Weights of a small transformer language model.
Size: width 96, MLP 384 GeGLU.
Architecture: RMSNorm before each block, normalized queries and keys.
Each number is 128 + 24 x the weight over the matrix's rms, rounded and kept within 0 to 255. Layers, rows and columns count from 0.

# layer 7 MLP down (transposed), 384x96, rms 0.119, rows 95-118, columns 0-95
[[120  75 141 137 106 137  91 149 175 127 128 143 144 146 157 164 141  94 146 114 138 131 122  92 116 182 126 119 112 130 136 155 121 146  95  97 102 123 162 124 139 157 131 144 118 147 133  92  98 111 105 109 124 116 118 161 128 138 121 141  98 164 120 158 129 118 138  84  61 142 150 120 131 112 162 100 128 104 135 163 110 153 147 122 133 105 140 140 107 151 107 117 143 120 134 130]
 [ 97 107 145  92 158  90 129 152 127 146  90 151 103 116 154 116 129 135 144 145  95 116 132 123 128 102 109 120  94 164 154 118 156 161 119 146 172  81 128 161 120 120  91 120 130 104 118 127  85 138 117 138 118 105 129 106 141 114 107 147 141 103 135 104 150  88  86 102 121 109 127 177 118 134 166 176 129 101 103 108 118 144 134 139 112 126 128 140  85 146 122 162 126 176  80  90]
 [100 157 144 103 100 114 139 162 110 137 143 131  95 111 148 102 134 182  80 141 145 130 129 138 141  77 130 144 137  94 105 189 136 116 141 119 156 131  86  90 132 121 165 123 176 130 139 118 119 151 121  89 120 158 152 100 110 115 133 134 114 122 113 135 143  76 127 183 126 136 142 136 101 136 114 162 125 163 131 133 111 118 141 126  96 154 105 148 176 127 159 121 170 162 100 130]
 [134 134 118 131 125 112 150 107 143 123 139  90 166 151  84 132 125 125 134 107 137 106 139 163 149  85 130 147 133  89  90 121 133 117 140 174 122 142 139 161 168 182 116 129 148 135 122 152  96 137 155 145  87 181 145  92 158 155 144 123 131 130 100 128 125 131 151 128 116 129  87 111 142 111 121 131 104 109  93 140 176  77 112 117  96  90 100 142 130  99 151 167 107  84 126 120]
 [145 115 114 133 139 123 147 119 153 127 120 122 136 131 160 146 121 133  95 111 113 137 171 143 110 126 168 100 100 116 131 124 133  99 166 120 148  70 113 154 182 122 159 142 151 117 172 171 129 154 147 143 113  95 135 111 116 133 164 122 142 119 157  69 114 119 119 126 178 166 138 163 110 130 114 111 134 120 113 128 138 110 151 130 143  79  79 136 140 113 110 124 157 101  95 107]
 [122 138 102 163 106 149  98 115 114  87 144 114 137 114 151 143 104 103 103 166 124 112  91 161 122 141 155 110 123 148 150  94 134 134 165 136 102 166 113  98 110  84 100 133 105 105 122 116 127 121 134 133 121 169 153  94 106 138  89 117 131 113 108  98 140 134 122 109 100 149 120 162 147  66  96 125  96 136 153 142  94 140 118 135 139 172 149 143 179 108 136 148 130 150 125 152]
 [145 131 121 155 133 130 113 125 139 127 144 159 130 149 156 133 152 127 141 112 144 128  97 160 152 127 168  92 119 146 132 163 133 135 135 119 165 137 145 162 134  67 133  98 113 127 108 135 126  94 102 142 104 180  94 142 117 170 155 161  91 124 114  88 119 131 139 138 158 190 121 135 129 125 128 118 121 178 139 140 152 104 154 106 130 169 126  67 132 112 164 107 187 138 141 157]
 [141 141 135 161 146 139 147  96 145 120 148 155 165 116 114 161  87 131 116 150 144 137 111 109  87 141 124 153  98 124  99 129 104 147 136 172 126 127 106 157 120 170 123 149 114 138 126 152 157 128 102 162 118 162 114 165 167 120  91 152 126 108 142 121 104 138 112 124 124 118 131 111  98 113 101 109 116 130 135 152 134  78 128  97 129 137 126 138 114 114 151 152 111  96 105  97]
 [120 132 104 149 110 150 125 101  79 120 153 101 120  97 122 146 112 105 106 130 115 121 117 151 182 104 155 106 152 102 140  91 107 128  95 131 130 132 177 168 139 104 190 120  99 138 146 134 128 125  97 143 135 141 111  80 192 134 140 102  97 117 148 114 116  94 141 113 128 153 143 122 140 110 121 158 125 155  94 103 119 147 108 130 132  69  96 135 131 132 148 116 137 147 154 109]
 [135 106 110 162 150  88 150 115 133 140 140 137 134 160  71 145 140  84 138 111 116 148 139 143 137 119  68  86 112 137 145 109 104 152 118 174  94 142 105 129 167 130 148 114 120 147 136 102 126  99 124 123 157  93  97  94 113 103 150 173 110 135 103  87 195  98 130 117 138 109 138 121  83 139 125 107  95 119 131 134 146  97 126  92 120  50 129 119  74 115 131 178 128 106 145  87]
 [132 136  95 142 150 164 113 134 111 165 154  93 104 107 105 144 140  89 106 144  97 103 118 144 159 120 138 136 108 147 157 166 109 121 116 152 105 140 105 141 163 144 134 131 198 172 121  88  93 114 148 134 155 142 167 176 150 148 142 167 133 143 106 158 149 117 112  83 101 100 152 145 103 154 140 124 121  98 110 144 142 180 115 142 114 134 138 101 138 109 144 157 125 161 140 128]
 [ 99 111 133 114 133 120 141 118 143 114 121  94 135 155 122 135 185 180 138 113 131 126 115  90 102 107 107 134 119 123 120 114 124 122 114 110 128 116 163 106 103 149 140 160  90 136  91  78 129 138 147 161 164 141 176 138 121 118 143 126 173 128 114 125 143 114 148 155 104 108 147 162 107 142 186 124 149 114 122 136 103 111 114 121 114 175 138 132 115 117 104 116 131 121 147 140]
 [133 129 103  86 118  98  68 132  89  88 132  91 119 113 154 160 124 103 158 111 152 130 153 128 158 140 111 151 103 147  93 108 166 107 125 133  96 130 117 135 145 118 113 156 145 118 109 142 146 123 146 145 125 171 115 101 169 126 129 112 139 132 123 112  94 117 135 149  75 142  94 132 124 118 174 136 124 126 154 122 136 168 118 110 189  98 113 114 207  84  85 134 110 155 143 112]
 [135 134 139 161  73 148 165  97  93 150 128 194 128 140 120 127 104 115 124 165  96 143 126 182 133 103 147  95 124 110 151 131  84 129 130 109 142 107  76 124 115 125 140 140 134 115 144 111 132 112 140 126 128 148  81 142 134 146 129 107  96 141 107 111 130  96 173 120 141 149 127 145 153 130 141 123 152 129 105 116 141 172 119 112 143  87 126 114 167 175 157 139 132 112 107 114]
 [160 114 146 116 127 134 109 130 110 152 106 113 101 113 111 141 128 114 141 120 110 109 101  99 128 142 109 169 152  88 145 103 191 119 124 133 132 158  86 112 121  91 167  90 118 142 126 180 130 141 128 164 162  96 132 124 112 146 144 116 121 138 162  68 144 135 122 175  85  99 154 112 134 112 132 135 128 150 160 119 166 135 133 127 142 147 130 123  68 107 115  83 125 117 145 128]
 [136 113 140 149  96  80  98 119 126  84 129 148 117 167 147  78 139  84  97 121  96 114 123 144 140 148 121 130 170 131 112  68 151 162  80 136 103 126 136 122 132 118 106 113 134  83 105 117 144  93 102 132 100  94 161 154 109 179 100  87 133 109 123 155 125 136 124  95 125 106 158 122 126 144 134 161 133  91 137 161 118 149 111 108 137 126 125 115 154 140 167 102 148  97 180 188]
 [114 117 138 114 145 134 112  80 104 142 108 123 125 127 131 168 179 151 136 107 146 153 132 154 159 140 129 145 143 139  81 102 135 140 143  78 133  94 101 150 138 139 142 122 112  97 150 102 167 149 161  97 106 152 193 122 130 132 143 120 153 162  96 113 107 110 145 132 107 103 137 115 126 108 111 146 122 114 120 124 172 149 112 131 158 119 105  92 108 142 132 143 159 108 113 121]
 [ 84 159 126 139 135 104 111 138 123 102 113 181 117 178 114 100 146 174 130 156  99 124  92  96 117 143 114 116 149 154  90  80 136 123 156 109 147 120 145 171 135 164 112 135 173 151 118 132 131 117 137 109 134 146 144 133 138 139 170 122  81  84 125 159 145 130 177 139 103 119 126 119 105 106 122 146 167 142 139 109 144 155 110 155  77 158 139 146 133 120 117 124 112 140 144 158]
 [ 93 123 150 102 123 123 127 180 114 155 168 131 135 165 126 140 130 106 114 106 146 134 117 117 135 136  93 111 135 128 112 136 120 164 148 169 116 135 115 133  73 119 116 143 103 119 172 124 143 135 144 183 138 156 118  95 136 124 136 156  94 117 139  93 109 123 157 113  87 192 121 110 128 111 143 137 137 163 146 134 111  90 123 103 122 105 136 120 128  88 120 115 137 154 130 167]
 [140 155 135 181 134 117 154 129 126 161 147 119 150 150 118  83 131 142 146 116 126 103 141 149 103 104 170 122 116  82 134 119 189 118 121 116 156  84 117 160 137 115 132 129 109 126 126 130  98 154 131 119 164 108  78 103 170 123 149  99 150  94 128 102 127 157 147 154 121 105 160 149 138 169 126 132 120 120  96 178 125 155 125 131 131  88 151 142 114 149 136 110  88 101  83 143]
 [117 142 127 111 143 107  88 149 109 107 147 100 131 118 128 128 156 169 113 163 116 136 164 116 107 112 128 144 128 121 152  46 117 151 131 107  95 110 142 140 103 116 172 181 102 143 127 135 122 128  99 136 110 114 137 109 131 136 159 126 148 128 136 165  97 126  89  72 154 124 144 132 143 139 135 130  96 147 121 143 136  85 141 164  95 140 145  98 137 120  96 111 152 130 119 118]
 [117 100 144  99 138 158 134 111  94 141 160 156 123 125 133 127 148 125 109 128  73 146 169 182 106 134  81 100 105 137 138 163 121 128 152 163 158 115 142  87 138 142 113 137 111 156 155 127  91 109 150 155 122 147 113 138 131  99 123 130 157 151 136 111 162  88 156 120 133 120 115 115 122  99 138 136 120 152 167 123 108 121 146  98 110 148 122 114 140 155 127 171 143 172 109 158]
 [ 92 119 137 159 113 116 115 165 125 132 178 137 130 185  74 144 131 129 118 151 145 129 115 119 126 120 131 140 150 123 127 132 135 128 143 126 177 133 146 158 175  94 141 139 129 140 140  85 125 157 113 105 125 119 142 120 164 123 155 146 134 132 155 107 124 114 136 119 148 141 118 141 108 102 131 140 109 127 107 160 118 108  99 163 129 130 104 127  93 129 128 162 132 122 122 127]
 [169 131 153 153 110 146 129  82  89 100 150 130 131 127 171 121 126 147 104 122 142 125 132 144 147 134 159 108 119 122 106 115 131 106 136 140 101  98 110 147 130 143 118 112 141 158  98 134 106 107  85 140 116 148 105 123  62 165 148 144 112 160 156 113  94 125 109 146 179 128 140 139 124 117 101 138 101 142 122 188 143 129 136 121 112 105 141 132 147 108 142 121 113  50 129  97]]
# layer 7 MLP gate, 384x96, rms 0.335, rows 96-119, columns 0-95
[[163 165 127  64 154 156 114 119 146 150  93 137 105 178 132 148 125 117  98 116  84  91 153  88 124  83  76 105 118 126 129 157 132 144 124 119 113 117 157 121 101 164 122 142 151 133 150 114 129 155 149 132 105  97 108 126 145 128 119 132 126 172 141 152 151 146  96 113 149 114 102 121 143 128 107 165 191 119 128 111 120 145 120 146 128 155 134 150 103 135 108 144 155 105 142 125]
 [143 106 151 164  90 160 136 118 120  81 125 108 127 122 129 156 136 161 168 161 129 104 109  79  91 137 184 159 145 136 123 135 142 146 118 121 177  87 136 130 175 122 151 170  75 116 120 107 141 148 134 107 127 132 115 133 101 126 136 153 142 101  99 137 118 103 155 123 121 133 138 133  97 148  88 129 148 142 108 113 152 150 106 115  98 106  96 110 136 151 175 132 101 135  97 148]
 [139 136 108 165 128 118 176 126 146 160 138 126 116 135 116 140 141 111 103 131 109 137 109 141 167 112  95 111 129 155 151 152 145 134  55 105 107 100 116 135 134 180 122 152 105 124 126 152 125 152 145 108 117 149  87 147 104 123 101 131 123  90 134 137 117 147 117 164 115 131 129 135  99 135 160 175  88 147 153 114 101 149 110 141 138 181 139 159 140 109 103 148  92 124 120 188]
 [112 113 183 163  96 139 131 106 118 126 152 123 130 123 141 126 158  95 143 120 120 151 142 130 126 104 159 118 157 149 103  93 182 145 148 128 126 101 121 133 149 124 137 139 113  74 120 143  97 127 117 137  56 137 141 141  97 115 148 139 111  98 159  97 141 108 149 125 140 146 147  95 163 113 133 137 128 157  52 122 116 125 133 129  77 118  98 133 156 155 114 152 124 111 125 147]
 [137  89 108 120 144  97 139 112 121 105 122 144 117 162 139 122 129 119 179 115 128 106 157 106 133 129 115 189 115 128 115 168 198 135 122 147 144 148 143 180 157 111  95 171 135 117 121 114 105 133 117  98 148 118  97 134 146 169 107 139  89 119 138 117 126 152 152 132  74 129 135  99 166  85 161 185 152 137 106  97 113 130 114 138 122 118 117 165 117 141  97 148 130 148 117 138]
 [151 114 135 108 103 143 165 117 115 130 163  85 140 136 104 147 110 116 151 146 158 160  93 131 131 146 119 136 138 170 166 129 128 148 156 148 104 105 143 144 171 191 142 112 155 120  95 141 154 136 121 120 130 109 135 145 136 132  94 107 127 173 103 141  93 190 141 138 160 140 162  88 153 139  87 137 148 136 110 144  90 147 104 107  97 145 119 112 111  95 165 160  94 135 173 126]
 [138 104 137 100 122 125 140 146 166 105 122 132 131 138 135 144 109 120 134 118 177 105 162 101 112  88 143 118 111 104 112 168 123 124 147  96 135 147 152 133 115 111 106 114 161  90 139 165 116 189 132 140 105  87 155 165 132 124 130 130 137 137 171 148 126 104 143 132 148 146 151 162 137 120 133 140 106 103 175 109  97 139 134 125 124 162 140 134 102 123 140  78 106 101 153  86]
 [140 133 130 131 151 119 168 129  92 144 140 125 102  82 144 101 132 120 144  92  98 128 130 128 139 101 135 146 151 122 169  91 149 153 157 107 116 131 133  96 106 124 155  96 143 146 158 154 133 122 112 133 183 151 169 134  82 184 123 138 120 130 119  72 107  85  75  42 137 130 115 135 124  89 115 135 154 126 107 137 120 190 113 142 138 119 128 158 124 110 116 133 109 103 150 133]
 [184 142 115 124 135 124 131 144 125  92 124 117 193 132 188 149 161 145 142 158 153  91 134  74 175 119 105  93 133 133 167  94 134 160 138 144 163 125 138 106 106 131 177 104 153 115 125 138 165  98 117 115 139 126 139 122 100  98 102 105 124  90  78  60  74 151 139 131 157 103 118 122 135 141 117  88 116 154 101 105 134 116 107 142 115 124 125 102 116 151 111 135  85 103  95  91]
 [127  65 140 155 132 143 178 111 136 139 125 136 115 125 136  93 127 108 135 120 171 134  97 141 133  98 140 173 159 178 138 152  52 103 133 149  68 155 122 156  82 150 122 121 106 145 145 117 132 161 115 129 123 115 149 150 159 145 136 107  97 171 104 164 159 127 124  95 109 138 119 144 118 114 112 169 126 136 153 116 152 121 122 129 172 118 129 117 110  95 141 159 103 111 117 125]
 [115  92 104 123 145 117 106 101  67 130 108 124 115 144 155 157 156 143 149 150 122 133 131  94 100 135 127 120 122 151 129  83  93 145 137 129 129 146 168 125 155 179 133 151 106 136  93 163 131 135 135  89 130 150 139 136 132 145 103 141 137 153 105 108 148 152 101 170 141 111 123 133 132 128 134 113 137 109 167 100 106  94 141 122  78 174 144 123 127 111  72 156 126 132 120 145]
 [101 146  93 117 118 115 118 129 132 147  72 110 110 135 151 125 103 111 104 149 155 122 183 103 137 120 144 130 166 162 122 131 100 115 170 113 127 146 109 153 177 119 123 147 119 119 142 137 118  90 131 170 155 166 144 100 107 123 117 167 119 140 102 107  98 130 132  72 111 139 103 123 123 128 117 170 107 140 119  95 117 127 129 147 190  80 114 143 154 114 105 145 133 118 101 108]
 [150  79 148 132 110 104  89 123 121  84 125 117 138  93 136 135 150 119 168 102 124 137 126  85 136  95 164 107 121 121 138 127 108  82 105  73 102 127  97 169 161 155 126 168 151 104 153 155 144 150 114 131 132 174 105 151 160 143 116 154 113 107 154 130 124 115 129 136 150 151 123 125  98 100 117  78 135 146 159 142 135 125 106 133 161 132  87 120 139 126 101 132 143 106  96 127]
 [155  84 119 131 119 159 175 109 109 167 120 131 119 131 174 131 106 165 177 132 146 105 147 131  73 149 119 127  99 149 134 129 112 142 117 106 149 138 130 106  94 134 152 109  99 122 121 161 113 129 119 110 114 102 106  99  91 151 106 108 112 133 165 134 141  86 114  98 112 123 159 129 151 103 110 127 166 190 158 115 147 136  90 116 126  88 131 142  92  68 147 139  66 133 142 115]
 [ 90 171 136 147  66 124 130 168 144 161 130 114 100  97 143 134 141  86 108 150 148 117 122 135 111 109 117 153 126 149 145 136 147 151 159 127 150 147 114 127  76 161 114 126  77 126 115 168 125 131 125 121 126 168 130 122 100  64  91 130 106 146 124 122 123 156 105  72 159 126 172 131 128 161 137  76 122 125  80 110 127 140 144 131 115 136 151 110 166 140 133 154 132 116  83 166]
 [120 128 112 153 108 107 105 126 107 148 123 186  90  67 122 109 127 132 114 117 117 130 118 114 136 143 132 119 147 184 135 124 143 121 106 102 156 124 134 131 125 159 154 140  79 113 163 153 121 165 170 136  87 135 106 149 160 154 133 103 151 145 140 122 138 109 156 123  98  64 148 119 126 140 116 107 130 131 112 117 192 146 141 130 125  95 133 143 144 126 105 170  86 125  80 119]
 [ 92 119  97 167 143 113 137 123 115 151 138 177 103 167 139 126 168 120 139 158  86 120 125 130 113  88 106  95  80 127 110 117 158 129 184 111 101 170  99 132 120 148 139 135 119 149 118 135 142 131 113 140 151 102 101 109 137 132 151 157 117 107  94  91 148 139 100  89 175 138 145 126  83 121 126 129 142 145 154 157 144 163  78 152 134 101 152 151 144  96 119  97 155 128 128 138]
 [123 135 129 129 168  95 141  93 122 118 138 120 127 130 102 142 132 129 122 168 155 144 119 112 131 138 134 161 169 152 119 146 114 131 169 139 120 147 135 120 136 123 143 123 100  99 176 154 142 100 167 156 112 139 139 117 114  84 111 129 118 105 147 134  85 165 147 129 101 171 191  95 166 128 146 122 132 128 155 119  81 155 142 111 124 111 165 107 126  70 120 102 167 107 130 163]
 [119 137  88 141 138 129 161 153 105 144 147 127 134 131 145 117  85 133 131  84 141 167 148 114 173 104  92 141 185 135 107 127 180 161 138 159 141 127 124 129 154 162 137  98 151  97 135 133 137 135 151 138 150 148 125 106  97 148 150 154  58 122 120 121 113 139 116 143 138 156 127 146 149 126 139 100 129 113 127  96 148 145 120 100 103 146 127 105 105 110 151 125  87 160 110 173]
 [123 148 108 142  78 153 103 154 115 140 103  99 146  82 119 117  78 113 115 118 135 108 130  88 147 109 126 104 142 127 121 103 128 116 147 144 109 164 137 165 160 145 104 166 134 131 155 139 165  96 124 153 182 176 116 130 137 150 110 164 126 162  95 157 133 138 124 109 145 122 126 123  94 145 116  94 133 142 156 114 138 133 165 103 128 124  93 114 121 144  87 135 146 156 132 117]
 [114 169 102  99 141 163 130 121 129 143 122 158 114 108 164 111 152 120 128 139 104 136 143 108 115 110 175 145 137 131 146 153 148 138 131 141 171 163 161  95 155 112 183  92 144  94 164  88 148 100 130 133 171 148 157 129 114 146 145 136 134 121 139  94 149 111 123 128 134 148 122  92  95 130 131 115 142 130 128 124 131 122 126 145  98  97  93 122 131 110 122 115 147  80 130  64]
 [122  82 148 113 129 125 111 163 124 142 140 130 144 135 104 149 100 127 195 146 139 114 123 124 159 100  88 127 164 138 113 121 115 135 143 128 130 109 143 160 134 145  89 110 115 108 158 160 137 149 149 109 124 114 127 123 119 137 144 135 120  98 166 137 112 117 137 142 121 136 120 108 159 120 126 152 127  99 136 157 104  65 125 132 132  93 142 151  82 129 122 117 101 121 103 122]
 [151  81 145 168 111 119 102 131 150 118 132 152  96  84 115 154  91 108 132 149 103 124 164 103 124 126 158 119 110 152 145 131 119 124 125  95 170 160 134  71 133 116 124 122 153 168 121 130  87 112 148 160 108 152 129 100 116 129 106 113 121 159 101 140 136 138 156 109 142 106 151 109 145 108 115  71 127 105 135  90 134 144 126 147 168 147 115 103 110 145 157 128  86  78 119 165]
 [123 120 131 135  89 133 139 117 122 130 116 103 138 121 161 155 168  92 106 131 103 174 132 154 164 104 120 119 159 116 147 130 118 140 110 128  81 174  74 150  89  93 157 138 142 103  53 106 116 130 116 133 162 163 129 118  99 114 131 160  91 153 127 159 105 171 151 142 138 146 156 111 139 115 107 161 123 126 114 123 142 124 156 135 142 137 136  97 130 149 117 145 138 101 141 151]]
# layer 7 MLP up, 384x96, rms 0.359, rows 96-119, columns 0-95
[[138 110 128 104 127 183 135 110 125 138 126 130 100  84 116 155 128  95 117 140 116  83 100  97 157 121 125 103 107  91 101 167 177 134 118  80 116 136 141 123 151 113 138 122 143  88  47 161 106 136 112 139 119 142 112 137 108 115 124 163 144 115 166 136 130 151 134  98 129 146 101 110 113 148 142  92 148 115 146 135 114 117 131 126 121 122 155 154 167 164 123 127 117 140 159 152]
 [123  71 131 163 124 158 138 128 105 120 115 148  97 125 160 112 133 194 160 140 164 147 139 118 106 108 121 134 195  79 148 125 145 123 124 117 163 118 119 136 119 129 143 123 152 152 139 108 143 105 161 125 109 119 132 111 121 139 115 186 130 115 161  85 111 109 158 159 125 143 147 118 150 107  96  96 144 125  89 143  90 149 130 142  90 140 144 157 182 135 115  98 148 143 108 113]
 [143 101 137 146 137 156  85 131 138 112 139 149 163  98 144 139 135 131 121 109  76 144 110 119 159 154 170  86 127  98 110 136 118 119 144 170 137 150 136  94 122  82 141 131 132 120 162 113 113 106 126 139 157 147 160 127 135 143 120 110 149 175 127 123 137 131  90 115 101 158 140 102 169 146  87 116 158  87 102 134  79 130 106 116 132 128 135 127  93 117  99 127 142 187 129 112]
 [103 106  83 112  92 155 118 133  91 133 104 128 108 138 121 152 129 106 148 154 101 153 155  96 133  89 100  90 116  90 131 148 122 124 171 138 105 123  73 110 105 146 134 130 125 123 117  97 139  93 130 146  80  91 154 153  76 151 146 103 118 103 142 133 119 133 155 125 182 124 142 127 126 155 111  94 143 141  91 146 105 101 125 120 123 125 108  97 137 122 120 169 141 132 130 115]
 [105 130 135 117  74 112 166 157 112  63 154 110 156 129 142 124 137 128 111  97 140 151  90 111 133 164 127  97 168 161 112 140  99 152 143 137 139 116 146 103 145  93 166 102 182 121 159 151 160 132 102 151 132 141 117 142 131 139 137 121 137 104 142 139 160 118 137 131  96 123 168 120 148 102 140 165 171 134 110 137 105 131 108 131 171 102 136 116 157 130 139  94 134 131 108 133]
 [139 124 162 125 100 137 179 110 110  98 120 124 124 132 136 156 162  87 107 140 124 123 143 129  73  94 160 136 139 184 126 128 133 112 137 130 112  86 104 128  88 162 142 197 147 156 136 126 162 174 135 113 109 130  96 153 110 119 141 106 108 138 117 129  94 132 137 128 166 118 120 133 109 130 154 148 120 131 146 137 131 114  88 111 161 162 163 142  96 115 137 146 118 123 128  84]
 [ 82  93 148 159 137 102 175 115 108 136 120 122 131 126 156 128 109 119 117  86 138 123 178 115 136 123 129 140 138 161 131 118 123 116  94 127 110 134 142 135 156 141  98 116 109 130 155 117  92 134 151 163 148 142 103 101 135 131 156 132 138 101 112  81 124 134  99 114 136 156 124 149 104 177 108 166 183 165 126 143 128 138 152 154 124 141 151 115 131 151 114 135  95 155 108 125]
 [147 108 110 129 161 167 118 122 143 135 122 129 123 138 123 117 134 134 165 124 168  95 125 125 140 136 141 168 111 129 107 115 114 120 113 109 165 140 157 123  86 162 175 106 124 138 109 145 149  55 160 131 121 144 116 133 130  74  87 127 168 135 128 131 142  94 115 155 140  93 120 164 113 120 149 130 137 202  73 111 131 154 129 126 137 104 162 143 136 117 123 101 135  87 118 110]
 [126 159 171 150 147 137  99 107  98 110  92 142 140 130 120 115 142 171 141  80 156 110  97  84 120 120 117 115 133 121 158 133 161 109  90 121 175  76 163 130 142 101 127 133 122 126 132 167 124  84 130 144  66  96 127  88 101 126 155 132 152 157  88 176 149 104 143 136 131 113  32 139 119 176 108 149  96 137 111 133 136 165 129 124 138 168 138 160 134 124 149 105 108  85 147 138]
 [138 126 123 151 116  96 124  93 132 112 122 152 120 150  80 153 146 138 153 104 122 140 136 123 139 110 123 109 129 146 174  95  85 142 145 137 128 149 143 169 135  89 124 145 120 134 129 181 153  84 153 112 128 111 173  94 165  93 140 132 158  89  96  90 143 110 136 125 158 135 129 148 103 158 106 133 115 135 123 117 155 132 152 135 128 117 157 116 127 115 151 142 165 141 151 122]
 [117 103 123 133 100 120 156 123  96 109 115 152 103  88 170 134 126 148 140 106 104 132 123 118 146 136 101 122  94 156 129 165 108 137 106 162 150  85 122 140 159 125 127 109  90 131 119 167 128  84 156 125 134 174 124 116 118 108  99 139 168 141  97 113 155 137 139 140 117 116 129 111  90  97  91 167 132 112 120 126 108 109 121 135 108 149 101 122 110 139  94 124 119 169 166 140]
 [106 100 142  90 140 107 120  88 141  98  87 157 101 145 135 112 157 112 146 161 123 182 159 127  89  93 125 123 190 141 157 153 119 115  87 114  83 109 150 129  99  68 127 161 142 144 134 136 148  89  94 111 113 131  82  96  78 105 162 124 135 106 145 143 138 100 123 143 138  80 127 121 163 131 137 146 109 117 132 145 122 119 127 168 142 113 170 156 125 101 124 156 122 100 133 138]
 [140  96 103 133 119 132 137 115  85  95 184 111 157 127 144 126 129 128 151 123 133 162 114 152 139 126 151 143 117 131 137 158 124 136 129 121 122 133 144 153 134 139 108 138 123 122 117 134 166  86  98 103 100 112 202 114  91 113 129 119 148 168  89 125 147 139 128 128 151 156 117 138 122 131 153  87 180 113 141 172 113 111 127 132 107  76 100 126 128 169 124 108 144 122 139 163]
 [146  88 103  78 111  98 111 112 151 159 150 155  99 145 125  84 141 123 169 103 134 103 131 144 136 152 147 123 139 142 120 108 121 158 188 120 167 157  80 115  97 139 145 128 127 123  98 127  98 148  88 118 131 158  93  94 107 167  97 180 166 128 155 116 107 138 115 117 136 110 141 124 127 102 149 158 145 139 129  98 136 190 100 168 146  93 130 152 152 116 139 109 123 183 132 116]
 [134  87 141 139 119 112  91 128 150  80 118 106  94 104  97 104 128  98 128 134 116 145 133 174 144 128 147 131 105 161 159 132 128  71 124 150 132 142 122  96 152 135 139 131 134 118 166 105 117 112 166 193 143 162 161 130 126 131 155 169 128 173 121 104 132 115  85 165  99 121 106 176 150 127 155 142 146 123 125 110  58 159 123 135 157 104 155 166 121  83 153  62 114  64 133 135]
 [137  93 111  87 102 142 121 114 160 114  92 109 170 187 118 117  85 146 150 111 157 123 170 122 132 126  89 149 113 120 113 144 123 118 115 152 128 151 131 105 114 122  94  96 166 129 132 111 106 112 100 120 185 133 118 124 117 140 109 138 131  91 115 134 136 162 115 121  97 142  91 111 180 137 146 159 150 112 129 144 101  91 106 107  88 154 123 118 170 147 134 114 191 139 145 101]
 [163 163  98 112 150 135 131 123 118 133 133 116 116 116 143 105 140 151 116 105 157 142 116 122 132 114 104 114 116 120 156 143 117 206 106 135 174 150 173 128  95  73  91 120  84 190 148 134 132 108  96 105 158 135 139 104 115 106 134 156 114 152 123 116 125 160 143 132 149 137 105 139 115 107 117 140 100 136 175 154 171 108 108 116 112 114 122 114 125 148 115 160 164 135 124 126]
 [179 114 111 136 132 132 125 120 116 178 151 106 115 174 145  97 134 146 140 128 134 119 146 142 141 112 142 139  99 170 160 139 132 141 130 139 128 131 137  82 133 110  86 183 124 120 166 135 113 125 132 123 148 137 165  88  99 181 139 134 108 132 113  92  97 120 146 153 147 109 128 100 131 128 133 117  97 125 197 102 134 138  86 101 120 122 117 127 118 106 111 101 130 152 131 117]
 [101 119 145 165 139 146 156 130 158 108 133 152 143  89 168 151 133 130 144 128 173 141 145 122 118 104 103 117 113 130 146 117 133 143 106 156 153 134 160 129 116 128 147  80 162 142 147 106 136 115 127 135 159 140 126 112 104 151 146 193 115 162 118 135 141 123 105  77 147 134 124 108 121  88 121 130  93 105 147 151  77 125 140 135 119 168 182 110 115 153 171 109  81 109 124 131]
 [ 87 115 156 150 136 140 109 122 142 137 128 133 144 104 156 130 134 136 133 138 108 110 105 158 112 106 144 111 133 130 142 125 135 127 104 124 123 126 155 116 141 119 121 120 165 117 160 168 205  71 164 126 170 116 127 116 123 124 135 118 151 153 147 102 138 127 115 124 153 165 104 147 152 100 117 108 190 122 156 106 120 187 120 128 129 147 113 140 149 143 140 115 135 190 158 113]
 [115 132  77 142 159 113 110 145 135 154  96 115 130 120 129 126 112 119 101 113 104 125 123 107 107 134 146 180  98 116 136 131 173 121 102 158 124 122 131  99 191 104 143  98 109 159 121 136 147 126 102 159 158 139 148 149 136 106 122 124  99 159 132 142 118 122 120 136 173 121 133 121 117 161  87 111 121 127 135 134 122 131 127  86 110  96 137 149  74 147 167 134 131  90 109  88]
 [155 138 120 130 102 109 130 161 122 134 106 111 101 135 116 150 106 115 137 101 139 100 129 140 165  85 154 137 169 137 157 150 137 135 115  91 136 115 117 154 120 137 109 141 151 113 130 147 129 147  97 124 100 128 114 124 120 163 112 137 142 132 169 139 158  95 144 170 103 138 109  80 141 138 150 133 110 160 128 136 163  97 119 111 136 153 147 143  98 122 114 154 128 101 120 120]
 [179 143 126 149 130 148 140 130 134 116 138 125 137  94 103 104 142 126 105 106 156 145 145 111  99 148 138 157 122 130 116 166 121 114 122 110 122 140 110 128 115 134 127 142 123 109 106 109 145 132 143  97 126 110 164 190 103 134 133  63 116 101 132 139 102 123 143 116 169 119 127 165 159 117 118 192 151 153 143 162  95 154 159 118 146 153 108 121 106 120 137 129 117 166 148 131]
 [129 147 137 127 111  75 121 126 130 194 147 122  99 103 114 134 117 148  98 160  85 149 161 169 101  99 127 144 128 145 136 109 103 150 158 151 114 125 137 141 127 147  89 181  97 130 133 118 115 137  95  93 159 100 112 129 139 120 115 154 142 128 145 162 150 130  97 158 130 134 120 144 103  87 125 138 136 122 111 112 131 126 150 113 112 104 139 113 132 109 132 138 118 130 107 134]]